config = dict(
    n_layer=9,
    n_head=6,
    activation='swiglu',
    rope_fraction=1.0,
    beta1=0.95,
)
Each number is 50 + 15 x the weight over its row's rms, rounded and kept within 0 to 99. Layers, rows and columns count from 0. The size before them is the row's rms in percent of the matrix's.

# layer 3 attention output (transposed), 192x192, rms 0.0877, rows 77-85, columns 0-191
092:50 52 29 52 51 46 54 51 54 47 47 16 57 41 56 49 43 50 67 00 32 59 43 56 50 49 66 50 55 53 48 70 40 18 65 53 43 79 37 39 50 38 65 46 75 53 54 47 33 69 50 40 47 54 46 59 56 47 56 69 42 59 26 38 50 48 41 43 42 43 31 57 43 53 48 40 63 50 81 27 58 52 33 28 29 47 17 14 69 74 51 59 37 48 51 38 52 58 61 65 31 17 55 47 69 31 53 54 43 47 35 49 64 42 62 43 28 59 52 47 46 51 78 51 44 67 48 60 68 55 60 34 29 51 39 58 29 57 50 75 67 36 41 45 68 72 55 63 50 99 58 40 51 46 60 71 73 60 39 52 36 49 38 48 66 58 35 37 38 44 67 66 60 44 47 48 41 50 69 66 63 15 54 63 34 39 44 74 76 52 33 72
110:73 50 51 69 49 48 62 40 46 57 73 54 62 64 55 49 39 51 42 00 16 52 49 38 43 42 44 24 39 83 43 27 51 53 47 46 71 53 41 39 45 42 72 79 52 35 26 58 58 72 53 45 51 59 57 48 51 40 60 31 46 39 23 17 52 63 65 42 51 54 58 44 32 54 54 15 54 32 41 33 49 49 27 46 52 51 65 69 58 55 44 53 55 25 41 49 69 74 31 76 49 27 71 77 53 56 39 70 59 59 42 71 53 42 44 40 79 43 50 75 42 59 44 47 56 69 49 45 51 55 36 39 32 47 60 40 52 45 55 32 53 40 45 47 54 43 53 53 80 68 69 92 53 33 77 53 59 41 49 80 35 42 48 38 47 09 24 80 38 45 47 76 53 24 83 58 39 53 54 65 28 32 55 51 42 51 67 58 69 67 47 51
109:62 22 22 53 27 63 47 36 45 57 51 44 22 51 63 29 51 33 35 00 58 68 80 39 50 32 61 43 43 49 49 51 55 42 55 55 80 51 54 43 34 39 41 55 71 51 57 34 19 55 69 40 27 72 39 36 52 57 34 55 55 54 51 47 58 53 56 43 62 47 46 49 64 18 16 62 68 65 46 25 41 34 74 68 22 45 58 29 31 50 32 54 55 61 38 38 68 34 55 53 66 68 44 54 51 35 44 52 67 54 68 73 54 58 84 17 51 56 61 66 38 39 55 45 22 34 66 35 59 61 70 35 16 51 49 48 39 40 83 44 58 43 39 49 49 49 54 53 39 60 54 54 38 38 76 69 50 57 48 66 42 56 28 56 23 56 32 54 33 45 56 71 52 54 51 61 45 56 59 55 81 36 62 67 54 23 54 74 85 57 21 40
083:43 32 51 36 57 39 49 55 61 70 63 22 69 71 22 66 36 35 48 28 84 45 56 39 54 53 45 72 46 52 66 40 51 62 61 52 51 51 69 41 42 58 76 50 51 53 46 65 64 24 58 65 69 39 72 42 53 34 67 64 53 59 64 60 27 57 63 58 45 33 50 64 67 73 46 47 45 61 39 73 88 84 44 46 37 42 36 67 32 77 50 05 20 69 48 34 42 47 28 31 47 73 79 63 51 44 75 62 57 64 71 63 46 62 61 49 53 63 00 51 55 44 50 64 56 23 46 58 67 54 52 61 50 91 38 58 47 67 42 51 49 58 46 45 47 45 61 47 52 51 59 20 58 60 57 52 50 58 35 40 56 55 43 34 43 29 76 63 46 55 31 49 61 61 29 53 61 62 31 62 56 41 33 27 36 35 29 63 41 70 46 64
107:55 57 31 42 71 48 50 15 47 53 52 37 31 45 50 78 42 52 76 33 43 33 40 33 38 71 46 69 45 62 59 34 50 41 69 47 33 80 41 43 23 38 51 67 67 44 77 17 29 69 47 67 49 40 31 60 54 45 57 65 44 59 19 76 36 44 58 64 48 41 41 31 64 50 44 48 46 42 45 60 63 60 28 37 11 65 38 36 42 70 74 48 32 58 52 47 56 60 36 42 44 51 74 61 58 72 63 47 41 93 62 34 44 55 68 45 53 79 26 47 46 50 64 43 45 44 42 59 65 58 49 50 41 50 43 50 29 31 68 35 84 43 48 30 59 62 35 46 54 55 45 49 48 70 56 36 32 61 42 81 45 34 54 66 81 59 47 48 26 48 75 77 51 52 57 23 38 29 58 86 44 40 35 41 20 23 46 70 70 60 47 53
097:45 60 56 55 42 68 50 30 43 42 55 35 27 51 66 43 46 78 57 49 90 83 65 51 42 50 33 44 39 39 38 56 55 65 61 44 46 64 48 41 33 48 40 55 57 39 52 21 39 76 26 53 26 54 64 54 23 50 57 38 55 47 45 51 36 36 51 36 47 55 91 43 33 27 63 74 20 54 67 31 57 35 35 66 43 69 82 37 30 45 28 50 59 66 48 48 75 60 48 64 46 55 43 65 67 83 34 28 50 68 27 57 70 37 72 25 44 57 47 38 65 54 58 50 47 56 55 47 59 52 51 44 27 46 59 53 44 57 54 66 55 35 55 50 54 44 20 53 46 37 59 75 18 57 46 40 42 85 65 63 53 36 37 77 15 56 30 62 55 16 58 73 49 50 65 49 46 28 46 44 52 82 66 54 50 36 44 84 69 80 42 49
101:45 41 60 63 67 42 53 45 64 67 71 40 57 60 44 50 45 22 41 34 26 65 43 58 47 79 22 56 55 55 57 47 51 62 36 46 62 53 32 66 35 53 50 49 32 34 19 81 76 37 66 57 39 40 22 69 79 46 41 40 74 35 57 20 57 62 48 52 50 30 36 64 53 67 65 07 66 41 65 59 46 56 61 40 61 51 63 54 36 40 25 54 43 30 36 51 66 36 70 59 43 33 43 46 74 81 51 74 47 36 43 43 57 53 44 41 68 51 66 66 56 38 40 63 74 70 39 44 53 55 21 72 69 43 37 34 50 53 47 53 56 26 21 47 53 55 76 41 44 80 49 57 44 48 82 37 38 47 59 52 63 80 47 59 65 22 54 50 52 68 62 45 51 23 49 76 41 76 23 49 50 42 52 50 17 84 44 25 50 46 49 62
106:53 44 51 59 41 72 51 49 59 56 16 16 60 48 25 59 50 30 15 29 51 49 47 72 41 61 45 40 24 50 32 28 48 48 60 58 67 65 66 40 45 31 83 39 60 59 59 47 62 49 55 39 36 25 62 53 42 37 62 36 48 47 40 20 46 79 46 46 39 59 50 38 43 57 68 45 37 64 69 44 63 52 31 47 53 44 50 30 75 79 61 69 40 65 41 42 62 44 25 35 55 23 38 42 52 64 75 60 55 42 59 86 75 56 76 40 50 68 41 70 55 44 75 62 84 82 37 81 48 36 61 44 47 48 23 49 43 53 43 53 47 29 32 64 63 51 61 52 29 71 52 57 30 53 47 43 52 69 26 31 68 61 45 69 57 51 41 66 44 47 62 65 19 44 29 36 67 63 67 43 38 41 59 58 49 61 34 79 61 75 38 79
086:66 38 34 36 53 16 51 42 44 72 59 90 40 49 47 69 37 60 57 76 44 52 54 13 44 47 47 35 38 58 64 21 31 63 51 52 42 01 69 50 48 50 37 55 50 55 58 54 39 27 74 48 63 48 53 35 52 44 41 44 43 55 48 73 27 53 66 62 55 47 58 46 40 66 29 55 61 39 35 90 68 71 50 54 50 35 84 67 46 37 57 25 50 62 46 52 37 71 28 40 64 89 61 68 39 25 53 57 45 54 76 68 32 49 34 48 78 40 34 52 36 65 29 58 44 40 48 32 26 50 55 53 44 53 64 59 60 48 52 31 32 74 61 48 44 48 59 54 58 03 49 53 45 49 69 54 51 28 42 56 53 44 50 20 49 26 69 71 63 72 29 36 57 39 46 62 71 49 36 55 54 51 53 41 49 28 31 46 33 22 36 37
# layer 3 attention value, 192x192, rms 0.0866, rows 78-85, columns 0-191
106:37 45 67 66 28 72 79 72 39 43 63 47 43 41 41 55 44 34 43 33 46 61 52 49 56 58 50 61 60 67 29 78 58 45 76 36 25 90 58 39 64 24 59 36 73 52 49 64 55 50 54 57 17 74 40 53 51 29 48 52 65 64 64 58 45 48 61 19 60 15 44 67 61 54 67 88 75 59 54 79 38 70 43 39 69 47 45 58 52 23 54 39 57 41 39 49 47 25 59 33 55 50 37 77 43 50 34 79 25 32 48 55 12 54 59 62 33 44 30 49 45 61 72 38 41 45 28 57 40 47 16 62 45 47 42 53 53 52 69 69 40 64 46 66 28 43 66 35 35 79 43 73 45 58 32 39 44 47 52 55 63 39 57 57 49 36 43 52 18 31 55 52 38 52 60 46 71 38 45 35 27 52 45 66 50 66 48 50 73 53 43 11
107:28 94 40 20 88 81 40 65 44 21 46 67 68 46 44 63 53 54 75 64 51 44 38 63 66 54 49 44 47 51 43 52 64 71 57 55 26 28 64 51 46 43 58 28 30 34 49 55 22 67 32 64 29 29 61 23 48 41 38 49 73 69 51 43 71 57 43 58 41 61 49 70 39 65 58 52 62 60 62 43 36 51 46 42 99 68 22 42 69 50 68 56 62 31 49 47 36 55 42 35 46 55 38 50 28 43 42 64 30 59 40 31 52 50 27 58 53 30 57 71 27 45 53 41 33 38 35 47 49 39 33 37 52 54 32 46 36 54 66 62 19 53 71 63 50 48 54 36 75 51 53 43 61 54 24 55 41 23 19 66 31 67 60 41 42 56 52 73 63 72 40 45 38 29 55 39 40 31 42 42 20 54 44 59 43 57 84 61 37 56 66 46
084:73 31 67 33 62 58 53 50 56 53 61 55 32 53 89 38 52 57 52 18 55 49 58 60 54 29 68 38 89 69 11 50 51 39 48 60 66 38 55 71 47 63 60 47 30 56 70 34 34 71 42 40 47 52 52 57 30 53 38 19 38 67 20 68 23 58 37 61 46 53 39 61 67 35 32 29 34 54 55 38 39 35 59 50 18 32 64 47 38 75 52 51 45 32 52 46 75 49 66 41 40 38 50 36 32 49 48 24 69 72 63 55 85 48 60 26 21 49 66 46 37 22 36 75 69 71 64 43 54 65 34 30 39 35 55 62 34 47 46 84 39 63 44 47 40 33 26 51 63 51 55 63 58 73 66 57 34 36 72 35 48 30 49 46 55 48 50 61 33 51 43 48 71 73 70 56 66 50 29 51 43 50 43 56 55 28 58 35 44 36 64 20
116:62 47 48 48 70 50 75 30 44 53 57 49 66 45 53 48 34 62 52 42 53 57 61 71 48 46 31 48 75 64 59 65 69 35 59 46 65 44 70 52 48 43 30 22 55 34 50 59 80 63 16 52 34 83 44 26 48 52 32 50 68 67 63 57 46 37 40 45 50 46 67 54 44 41 25 52 43 51 15 46 55 28 76 45 62 63 59 12 32 54 66 37 43 25 32 55 50 40 50 65 53 57 44 53 26 80 63 44 33 41 44 34 67 49 52 21 50 40 33 51 37 56 46 59 50 81 56 68 56 25 56 78 37 30 55 62 43 41 59 99 45 50 58 51 92 49 26 15 76 83 46 53 35 36 54 53 45 41 50 32 39 47 35 70 25 72 41 62 28 50 31 51 59 48 66 68 34 34 51 42 52 58 59 47 48 50 50 60 28 53 43 22
094:50 59 28 51 53 64 70 49 36 49 32 44 49 36 18 83 41 55 43 44 33 63 37 52 29 71 43 47 83 55 78 54 41 51 60 42 20 52 73 45 57 27 39 24 29 61 60 58 30 36 56 51 41 66 49 16 44 22 46 48 67 48 53 65 51 65 47 52 64 53 58 67 58 58 33 70 42 76 55 62 47 39 57 68 71 53 81 40 40 40 47 10 37 63 15 43 37 32 57 56 45 60 43 96 39 28 63 65 44 50 36 33 60 39 34 56 64 53 11 59 29 50 52 36 47 63 50 58 42 49 60 64 69 76 31 57 38 52 53 55 46 67 40 68 74 16 74 63 38 36 58 40 46 22 57 47 45 17 13 46 40 48 41 37 33 46 29 68 46 68 44 45 45 47 55 44 60 39 54 35 41 53 68 67 38 46 49 45 38 48 54 63
096:62 37 57 39 52 62 67 64 54 62 55 43 59 50 31 60 38 59 47 34 41 67 63 35 71 34 51 65 56 67 45 81 40 54 34 53 47 66 44 37 56 41 43 56 61 66 36 39 68 40 37 58 57 33 64 55 30 53 52 45 28 84 56 44 25 46 99 36 15 37 62 39 47 56 30 63 42 49 19 68 34 56 47 55 32 49 30 35 78 46 65 28 54 50 78 49 69 70 31 59 44 75 57 37 39 74 71 35 71 60 12 59 45 39 44 61 48 51 37 45 55 56 65 59 50 65 48 39 55 68 28 61 37 48 52 36 66 41 78 55 53 65 61 58 19 50 56 44 63 72 36 64 54 51 58 32 50 47 42 28 65 30 57 65 60 21 36 34 58 59 39 44 58 47 70 62 65 62 62 31 14 40 84 24 61 71 30 54 43 42 31 32
113:62 53 66 35 87 50 53 85 64 64 40 35 53 62 70 52 49 63 39 35 26 56 76 45 45 60 53 41 55 79 42 83 58 41 30 38 44 59 44 75 46 51 30 46 52 59 33 58 45 51 31 40 54 87 39 48 42 29 66 53 38 75 38 51 22 55 47 49 69 61 42 52 47 66 10 52 59 38 60 54 48 78 33 40 42 61 44 67 60 56 56 63 76 76 60 68 87 50 68 32 56 56 56 83 24 29 46 46 56 34 34 61 99 55 54 39 62 48 58 43 35 57 78 50 59 46 51 37 67 39 47 47 56 56 75 53 28 52 49 61 51 50 50 34 49 43 47 53 45 26 75 57 56 48 40 36 44 36 65 53 39 29 46 48 49 64 58 55 48 62 59 41 38 53 51 83 54 62 62 30 19 53 39 18 36 50 80 70 42 33 65 41
090:34 60 69 39 32 66 54 44 32 31 50 52 31 47 73 21 44 33 55 23 73 56 29 57 71 34 61 51 62 67 44 47 57 51 71 46 64 55 44 50 42 42 64 49 38 40 53 43 32 65 44 61 35 49 44 65 11 61 49 42 67 71 48 26 48 61 30 68 38 51 17 55 59 27 66 51 58 46 68 27 51 35 51 40 39 00 41 49 25 51 63 69 43 27 45 62 32 28 64 43 60 24 55 37 39 57 52 34 34 60 80 68 41 46 72 58 39 59 53 59 40 38 64 63 76 68 58 64 71 63 47 50 55 41 51 52 48 41 68 84 61 51 46 22 29 63 47 47 59 55 43 54 46 61 68 60 31 78 61 23 54 78 77 58 47 68 37 69 64 32 57 68 72 65 61 31 44 35 44 71 57 70 38 74 61 60 71 54 66 64 49 72